config.toml
n_layer = 18
d_model = 224
n_kv_head = 5
d_mlp = 576
activation = "swiglu"
norm_eps = 1e-05
qk_norm = true
bias = "none"
init_std_qkv = 0.0377
batch_tokens = 65536
doc_mask = true
steps = 4357
Each number is 128 + 32 x the weight over its row's rms, rounded and kept within 0 to 255. Layers, rows and columns count from 0. Numbers have three digits each. The size before them is the row's rms in percent of the matrix's.

# layer 5 attention output (transposed), 320x224, rms 0.152, rows 141-191, columns 160-191
111:102147145171099159117168144182078161138125109175103083104069133149119099075104114157096158108117
110:119030125105158096108123143125148065136115148148168159139159115128130107201135111137092122139098
103:121126155072044132084151128091097156184118147111193119137126069134121133054038094130116176148186
112:102158117168114111086192165159149164128104108129163131133126114199141117063124086153121133128133
108:159149171110145138140111139101132101157116136119157133159163130095120109106066072137049075083122
115:155129158156133187071122076166090159099173138115150191135126096096106140158111147082113136082126
111:107144111174084230102113179138137124080096140113130082174121134190116116153124127099134128100118
107:103044096136193085163120124144160165045088107116155157120166116131162111100128107131096076125163
111:086149141084154117073085092190094080097151118140201210077061140111104146155110091107109178146123
116:076096147103166164083089191107111118122150133187135154110103099109124152186140112075117137124176
112:132130110181159138126071109192126139095064122131119117199147117108125180167136113138177094106166
114:144110152138096064146081127091070119094114152166140140094142080113127090146188151121130126143158
109:159157151098186150173083125119057199164134100154066132125142147141105132155126108131097070147117
111:148102158182097168120105118124169108108114136071165152121107097149105129150145083117159128100090
117:099101071113128074163095134100226123090147114102150159129138097095128170066125180099108086099128
116:155150109154159071141122145205162152065119142150075127129139130134114070114141138141198100069120
122:078090161096104149104128095114167147110125186107108067125089098120118181161142106073121135232121
117:194120111083095143106085110137112098116103148132057125144138125000135090103138118145187045132121
113:117126163161082032141139120126102143177152144132090079124139136187163150069151160117183114149118
109:151082108086116231172148134132082159155122152129135090163073132093151108086175152173092128128195
095:117193142103169099102146129091102110211056158079101157108149123129150141178207048156152136092130
123:105075156108071184145156079137153147144105150184180178062161105088209065070133102115119106087088
115:116130097118095133090102109096086145115121087102112152097177139121111097132111173181128153137155
109:122148171115148138104056142125137133107117107132111110139144175055149116117170127147099107124103
114:190068126175129051126129170184116131105157152114166130093144105137127106087101106086138111136131
111:104148137133146099172095182045105104088138089189142085114163158094092106118113176125110114129150
121:125149087111115169140104125158148098095146126122155134134173137154197118094102181130095067175094
110:090123178109168141099124128107070212123121090155124078096116117106079113127159116092130101120128
107:144133116174126121121160083094145115114101206107178124083134209148149165163119101125094063167099
110:155129097131124104041187124157156153135161175105150103186163103152114118164160091083124091107117
109:134134110114151134168168147147118063108138049133138184170162135122163121104136101109073085140124
114:158081145130099091099097138089111081103137160112144148122077126098092128146079129088151157112182
108:178208153173128123149143111140145138173113134119138166157146132124091117147143140136106138072153
106:131210128127135116146113102080112104139132149141094144106114089188183177152075116128140148144120
119:065132127122061158084177073127026136147108140089094151158111112133171084114113133155085133100137
115:070156184038116146110123111142109167159106122127117103075121137099067118095181143116100072138173
105:146095105135095159159130080175083167183148112143164148150127117099154180187160192110100101126160
104:104123141149126119157156156144075131155161132174132120171097108149109104110161110182132087188106
122:144086129072156069127075107162130084155074071142161115140152110118111175170146101173139082090166
107:115165064128174129085169129093109131169163161106076101142108091128091145140095110130163165198115
103:121129136083168143151116163097154112106145165107135158074125165095115087131150085103135142069126
114:104101120127088152150156128106122181131145084070135138126155147073176134084120140124097148072112
116:098139168133151091122119206160117106120105117158156152164104107160198091128085139187110196115160
120:117127091118153141124103144103193108128156155123120054121083135086161167138135146133148063158118
105:138089192068145213142086164128077115101125125142099077090105155087157116088061123172099133110121
119:145186112122162117101171186155178111103178042133167179127100066107149156145092101116146092149120
108:133071141128075100157128120122130104068170094139099124133114174123085118140069117090113072167039
107:154127094112130107158142159075133055137120189111126112110124140169127145132170148155127105123126
113:162093127149156115157112094117176094095139160107094162105155042096136096066080100072151152069207
101:102126185197150171162117147033136113250098132137068117138121072116111183091198086129076164116125
111:117151049139105166114105129157109088075070142128109107105063135165133125166189112130150124125143
# layer 5 attention value, 320x224, rms 0.132, rows 142-191, columns 160-191
111:137081098168108152118100141068084170082139077152125139106118153094111186067118068136146098158166
101:136166122120150118123114153206136071116138112143103097063113188115137101177176191109113080144078
112:131142118115158072137160124190096085121149104128182122118106127085099126117124119142138081099103
112:111117131139126102122190125156041113122118164124101039157093100108132147121149123162110143162154
119:112132093094063072143121120132132092144100112102150064111125193085138096133157118140127135128098
107:155100146140149096082120164118153145152131138131157198161103112157074162121064137119147163159171
108:172153151114202125134213133114132103127157128112091102099130131151093101142070105124127103152147
107:076094093079103159175080132119155228165117118102158131130148188101117122107158135150067060132120
118:137112079087045144119136103089070158110116125145126139163077175144124149132136124135192149167105
106:095156176132149103136183116080225094125124124165122125089095172104158154141069100131097161145143
111:120169128084101193115163181156165139134177037136102085143124180160147097105119127121107155162087
107:075127131184168150187155142105117099090134152106147088112085155098170163135175094159141146161144
109:145187155142155080066121115093071166113107138159088147166142118149172114105143169131118110134192
116:142123145090124102116112047142103126077150174187118169150127166142085056174083081183227164172102
114:132132130107096182103138096133140120161098062137083117106121132104166136236074165142102119133183
122:148178113146118104203092162128095137111145105173116098158069148178115108162119198173145138100124
111:072149173148137051119191104150096114161153107189145108126129120108166157130146164096137192124119
117:147195174181149140136087152137161125074108115086107201174119062078144093127141086085119146091111
109:132150116120131151155158125154169074131135103092074107152157142092122133161127120050150140146137
096:120045163174128133140157144171120204087148099105108093105111132113161128125160174189085143111084
123:132154105106138110064132131109137088152152103097131104136119125159063159053173131118171119170181
110:134166157172115101122055162160162138090140114158140150194137107031112151149181094085166111088122
107:146123085120084166167171105116135130131131160132134121092067058087109119114132106176132141131138
107:168142158125114157107185120090189162131071100100068132154104148164133150115122148157144079121133
112:136100104112165086149146078160148104162112120134158148186123060136109120187141086063116107187107
120:146124157164249131127130171100082127098084157129179182143166101122134140115154125164098149135169
106:190117123131092166109100153183071065136122146069118136130128127114120180157162166180150156138151
111:143173179121120148104152090095150180156121141124081139135112098103108102105108127100116152082170
112:161204173131145099140150142139112135125101139124124179073172162125134110098093073109196163128121
108:107078153098139088169166086216124128152134154143166044078105155102085135174117130102114133169129
114:140140068145136149154108100167146167151097140143149156184130169160192071172182147151129137088127
108:077107109143115125069051124141088136153111127127084090093129147123110136149139124113149128119117
107:162143146168124091102090133132108112101187118162140171116145160128152119103176162147118054150130
117:133097098133130102141097133073134149180136075163123087104125113100119150111218186153142128104143
113:123141126153130098154124172096167089101179103122126140167117103127195181166124145092146162130152
103:100171180114167147100114138126136119133114120178087031074149194143185098152145099091117161116141
105:121126111163151067132126118092111151117101093097147105107122121050157100184126132123162190087172
121:139114103215095131125161120046119167141158154111113116141204123112133125086028135113106119125119
111:134149164109116113166109087188116118061122170125205147142129115138125154138163080110107114096115
096:145172085139074116125082120119113137138156055133116142175114206183131153093123143096110090150086
117:167127140152116164104127158074060165171100185150157159086099063130103163144155130056103140099103
112:135117157148155109136133111087137170128103115157137099105176161133104135158147150100110087161171
116:124129146131140111119103083136146100138086090169162131115172130119120106151110156116137211161156
107:132128119143074092095126111099143139055186126097188189209092194144110164103143134123137095113170
117:130071075140095089141121089065159103130099183211177120138175163087084082135171114122092163119083
108:140112159122124095134125135131158149179140117118104091136130084153183142114125100122164192136195
107:127183072138119134086110161117099126172144108155100131162119115077121108142081132160169134096122
113:162151113075123153120144134105086172124191172118099134170160116120081104145163169126126122147154
101:085100160129166133107125159168143121058146056067137187130101090150167110081093198096137188150113
108:110080166094153148127211156111140175172197151136145168106133144087093167120096110140129126156129
# layer 5 attention query, 320x224, rms 0.138, rows 192-237, columns 160-191
107:132121137140152145094130118139145138062137164149153060146078129064111075179122115099144132136085
102:138122131077117114096157159119160114148178107145080204079156147140138153126106104159157154100101
099:124096119115128131167137131152144159150170143165105103151145127106152110185099161167158149141133
099:148148174130134152125188145145179087082101047090085122089154093116172164127154115137141148150119
101:192123103159129114047184079096138152159227131185093119132109121134112105103152114114180116164181
096:174144110094179033108088045125104112141128185099104147183171092135108134151170181124156068106179
093:091131149135148140140155192144123155138140064116127146085144112150122053206105136080173115143145
092:108163132108159087110153084141111139132075138141132063166178156137121135184183127198183190097158
104:071123135162128127180164132187109116092129087150122093122172138132092186081146077161128098071149
101:149204115137098113166156153119145113129152124126126142149116176166190117215122173091144115115128
094:093103102119159122113174153176165178120101134109169082106117130141183110033119192126209116091132
096:114106128101179139062096148116107120088184125122148106118159179154107102102143183096075072150141
094:088159130115093130124095105166177081105162125126102157109133128071111103112130118055149093073087
101:076094156112174092089138128145125110105104083130189121125090120079077074168149163134155043111160
096:111093198112122088075107094160084172105115159105126105099129090094153113161101175162115083117125
098:149142180083181131135167153154122142159147108143169172137109094135164094091153126126194113104110
094:148088128150132139130183113095126113154133071208087094155156132105100116162127177138105107160122
102:106147044137120104130207131122113104134194137087124174105150129095092121177106079051143096092110
110:151142101139152111115112141137158148091146170176145147178164141121118156084137154130106122159098
096:118123161150088144134176148122137160115067086181157163147110121137181121139115116138139202094086
105:190121102121107132131095087139068143117164105146120086090092126101090074196148093101150163065116
104:178102201129139152129126120089071081195150098124121113034130140189089141079169117119154138156157
099:157142069163105139121104103143157093161148185124111121081174152139112209092125120160087124124105
103:067097155142137142145096165149101161115148152119140133131077113160181127107183134108127150087152
104:114191217109115159083165188148145115106147114098111203116143158144108105109148146104154153111139
105:180158134148109158050082115112073187113118172121124179096125141170161147121146142093202145141179
105:104125137130110101138087085124114148116053132092145140116106117140101114171125133122149089094158
108:187142161121118102081165187162141086111173158117186157137052125115143105154167116127094084167189
093:187156118160150124066173164099075145139175129129126152157146082143117140161112165063135100123164
102:115151123200108230139118164096145158109116115084158153135205203089124141131168117111172108133126
108:170150138131137113206148141090118156145165133144166132158119146116098078127190137127112121172144
101:173124103181090137160175145129083097138111153139142099163145129202122139085088123149168113138104
105:154109092127135186189120091155119157097110080159036083180156089057162150101117123144097105117073
097:105149220134144111103089205172119114108135163150137135132139192151192143159127074117080131095110
090:187126135136070103208089118108125165111159127137083139114164115167152148060111097125149051159079
092:016074210130165167193014156158069080148081146146156186162145148162119150161124117129077117140168
102:127092143076160148116173174114168145131133154068159161136162118123109148117221139132108094123076
101:125182059242084174224143097147138135099105057102091117170116147159162142048135102121108160106125
093:134144124077166159147116155136186104124171136150100120123134105115129183107188155082161141111134
098:084184154135162178127108149143099174090124122145050051155094197070102099083183171160100172121145
108:180101117104155107152068149122110095149092138125103135148110106103142142208100150132161077177118
100:108145124159138206055089101101103176092111178124153136069089113061111196128148105090140187161127
108:140099152126111196135098140119117180054127123128136140187099168089109171132127104141153137113094
092:151154143073080117113143109107115154177121166131154161137082136090067091182106094130196127083165
101:156134139156137085114168117136164156125169114182074140090109203194153150177102151138141181088121
091:158155089129162144106136179125119150102093106142159139116161184173151171133192120054080130095122
# layer 5 attention key, 320x224, rms 0.136, rows 192-236, columns 160-191
101:105157077116147063157148084202143160117102106087178191144143115142156166164143153109125094117115
091:147168077120147128130176121156139072121115115128145084154114161198126227106182185109130102162092
099:117074173141147159113090092142128171166065082108116152107062139132104054144110096111148133082171
102:087142084110133135132106113113146108073130116167141154076186165188206120111119118155120171146143
101:160127078147135157113103108086066127133152079105077103148132112109132124027136134100144107163098
102:127098098157132093124165066115142133103113155103164115139039139107128148112075096097164150161064
097:064177135152127146138150154103126113183110196097102132157152137135092167124127121140128115102148
092:175147145141119125077137129108126078153154154087124176110063147145171097131083088144174090076128
102:167161155121121101079138133156152155124142128083100109102153131094169103106164096132166105111087
104:112127166118145150098153159124184128117130147171096043112158180114171049152144142125130141075147
097:166129188179214136134118099153132136176146164085122149152088181163089080142170070089108182199121
099:097138086152173118179148118164141178104118121176138039141108135137145152071082141148127093148102
104:123137136152116167157126135117140139117194123169140159131133089177090156183128170119087133213134
100:087166139175101099141151136099173182143100139146148114166112135122129138099087089143118131143094
102:160095128099087087116136129121131141118124174135105145098015120161103096082168157136169127108104
100:122164118073138093096181180166138129123116174181135065167140139154113097160067047133080120152111
094:130127115146109157123129143199132093193172092052154186187109132083161123065139066097128120141144
098:115107108125149118088123115091136156139154106124120098091164194130100147114196083062179094129128
104:143185106164175095156105075166150120135135153158087120120082136092137134111117155114122082125144
110:128086163150127146159111124112153155137124157107091115139166091087144146095120187114141093154097
105:125162150092126172128112123051116107122151111199087103139185174123106190159194049124100136082125
099:099131107091090128153161132142183132187139078121154180187126171119138140149082184110138144100120
102:128090121151134108163095089109120081188161144081144189087139168112102126223184155068107219124136
099:119109106084136092119148132090103109120153146154101174169133153130076159167102135180118122110108
106:093195109175118140058087185152126101131098141121087083173101135136118102154126193156140159123128
105:096135120149134142184146149116116102113227169163118127125145137144133147163124137136176104085106
106:162149082123157138144111154094112129110147191073149127194146131110169130139130103077110187101125
104:127132125114137149096087168145104138165108180101085170123112133131176088128122095108112135076197
098:174165144090148164164193126101187108149169105117123179119062154079078139117155091104120136162124
100:082073155208183120171148173106140138168121091135119137127174142133118067110147169141106122103143
113:084107156126164142131144118159079131156105112089081149210160123147136135119129106143144137077125
103:149158157219144152171129100137181127095088144057161091074108215097125117078105137123149121076095
102:164102130071092184119106174143119147139167072116167145145100122190144190096137139118131174113116
103:065180168164149077143167127180102102089121096157109121162167163139106144140141075144109082104140
098:188138143162096162085148124098124116177159140152142076117169106133090097169064203209085124096149
087:097094101125095105113168171150168109107138119146145156085080138103168154125143155158109106111127
101:133147172174159122191187147133115093094131124131112114186141111132147117170087151139123119200189
097:175102143082154169100137156112111135122180140131103176141131156122211094160160139152169063145122
099:061139125182149098126096174135114091097043122110145156122099107182147164139109143173087104126182
097:131093182140115120061122103143177132081092163159122147140100139142151121125128082144150105109124
101:118174110154160108075197157087123135158145116138128131124070203154183138138091132114105123100107
101:156080098088126089098021080108116113088146137134073115127140140123115148133108124118195111052120
093:152168149175151166182155135160084108121107158182133179132100175179076150122098084127127121135104
100:112109118161117127136129101095091145151063125154165184097105134173090175078101127088201098147145
100:074135170096165141072123175146110160151097144140108122173132159131155103138110168135145182150166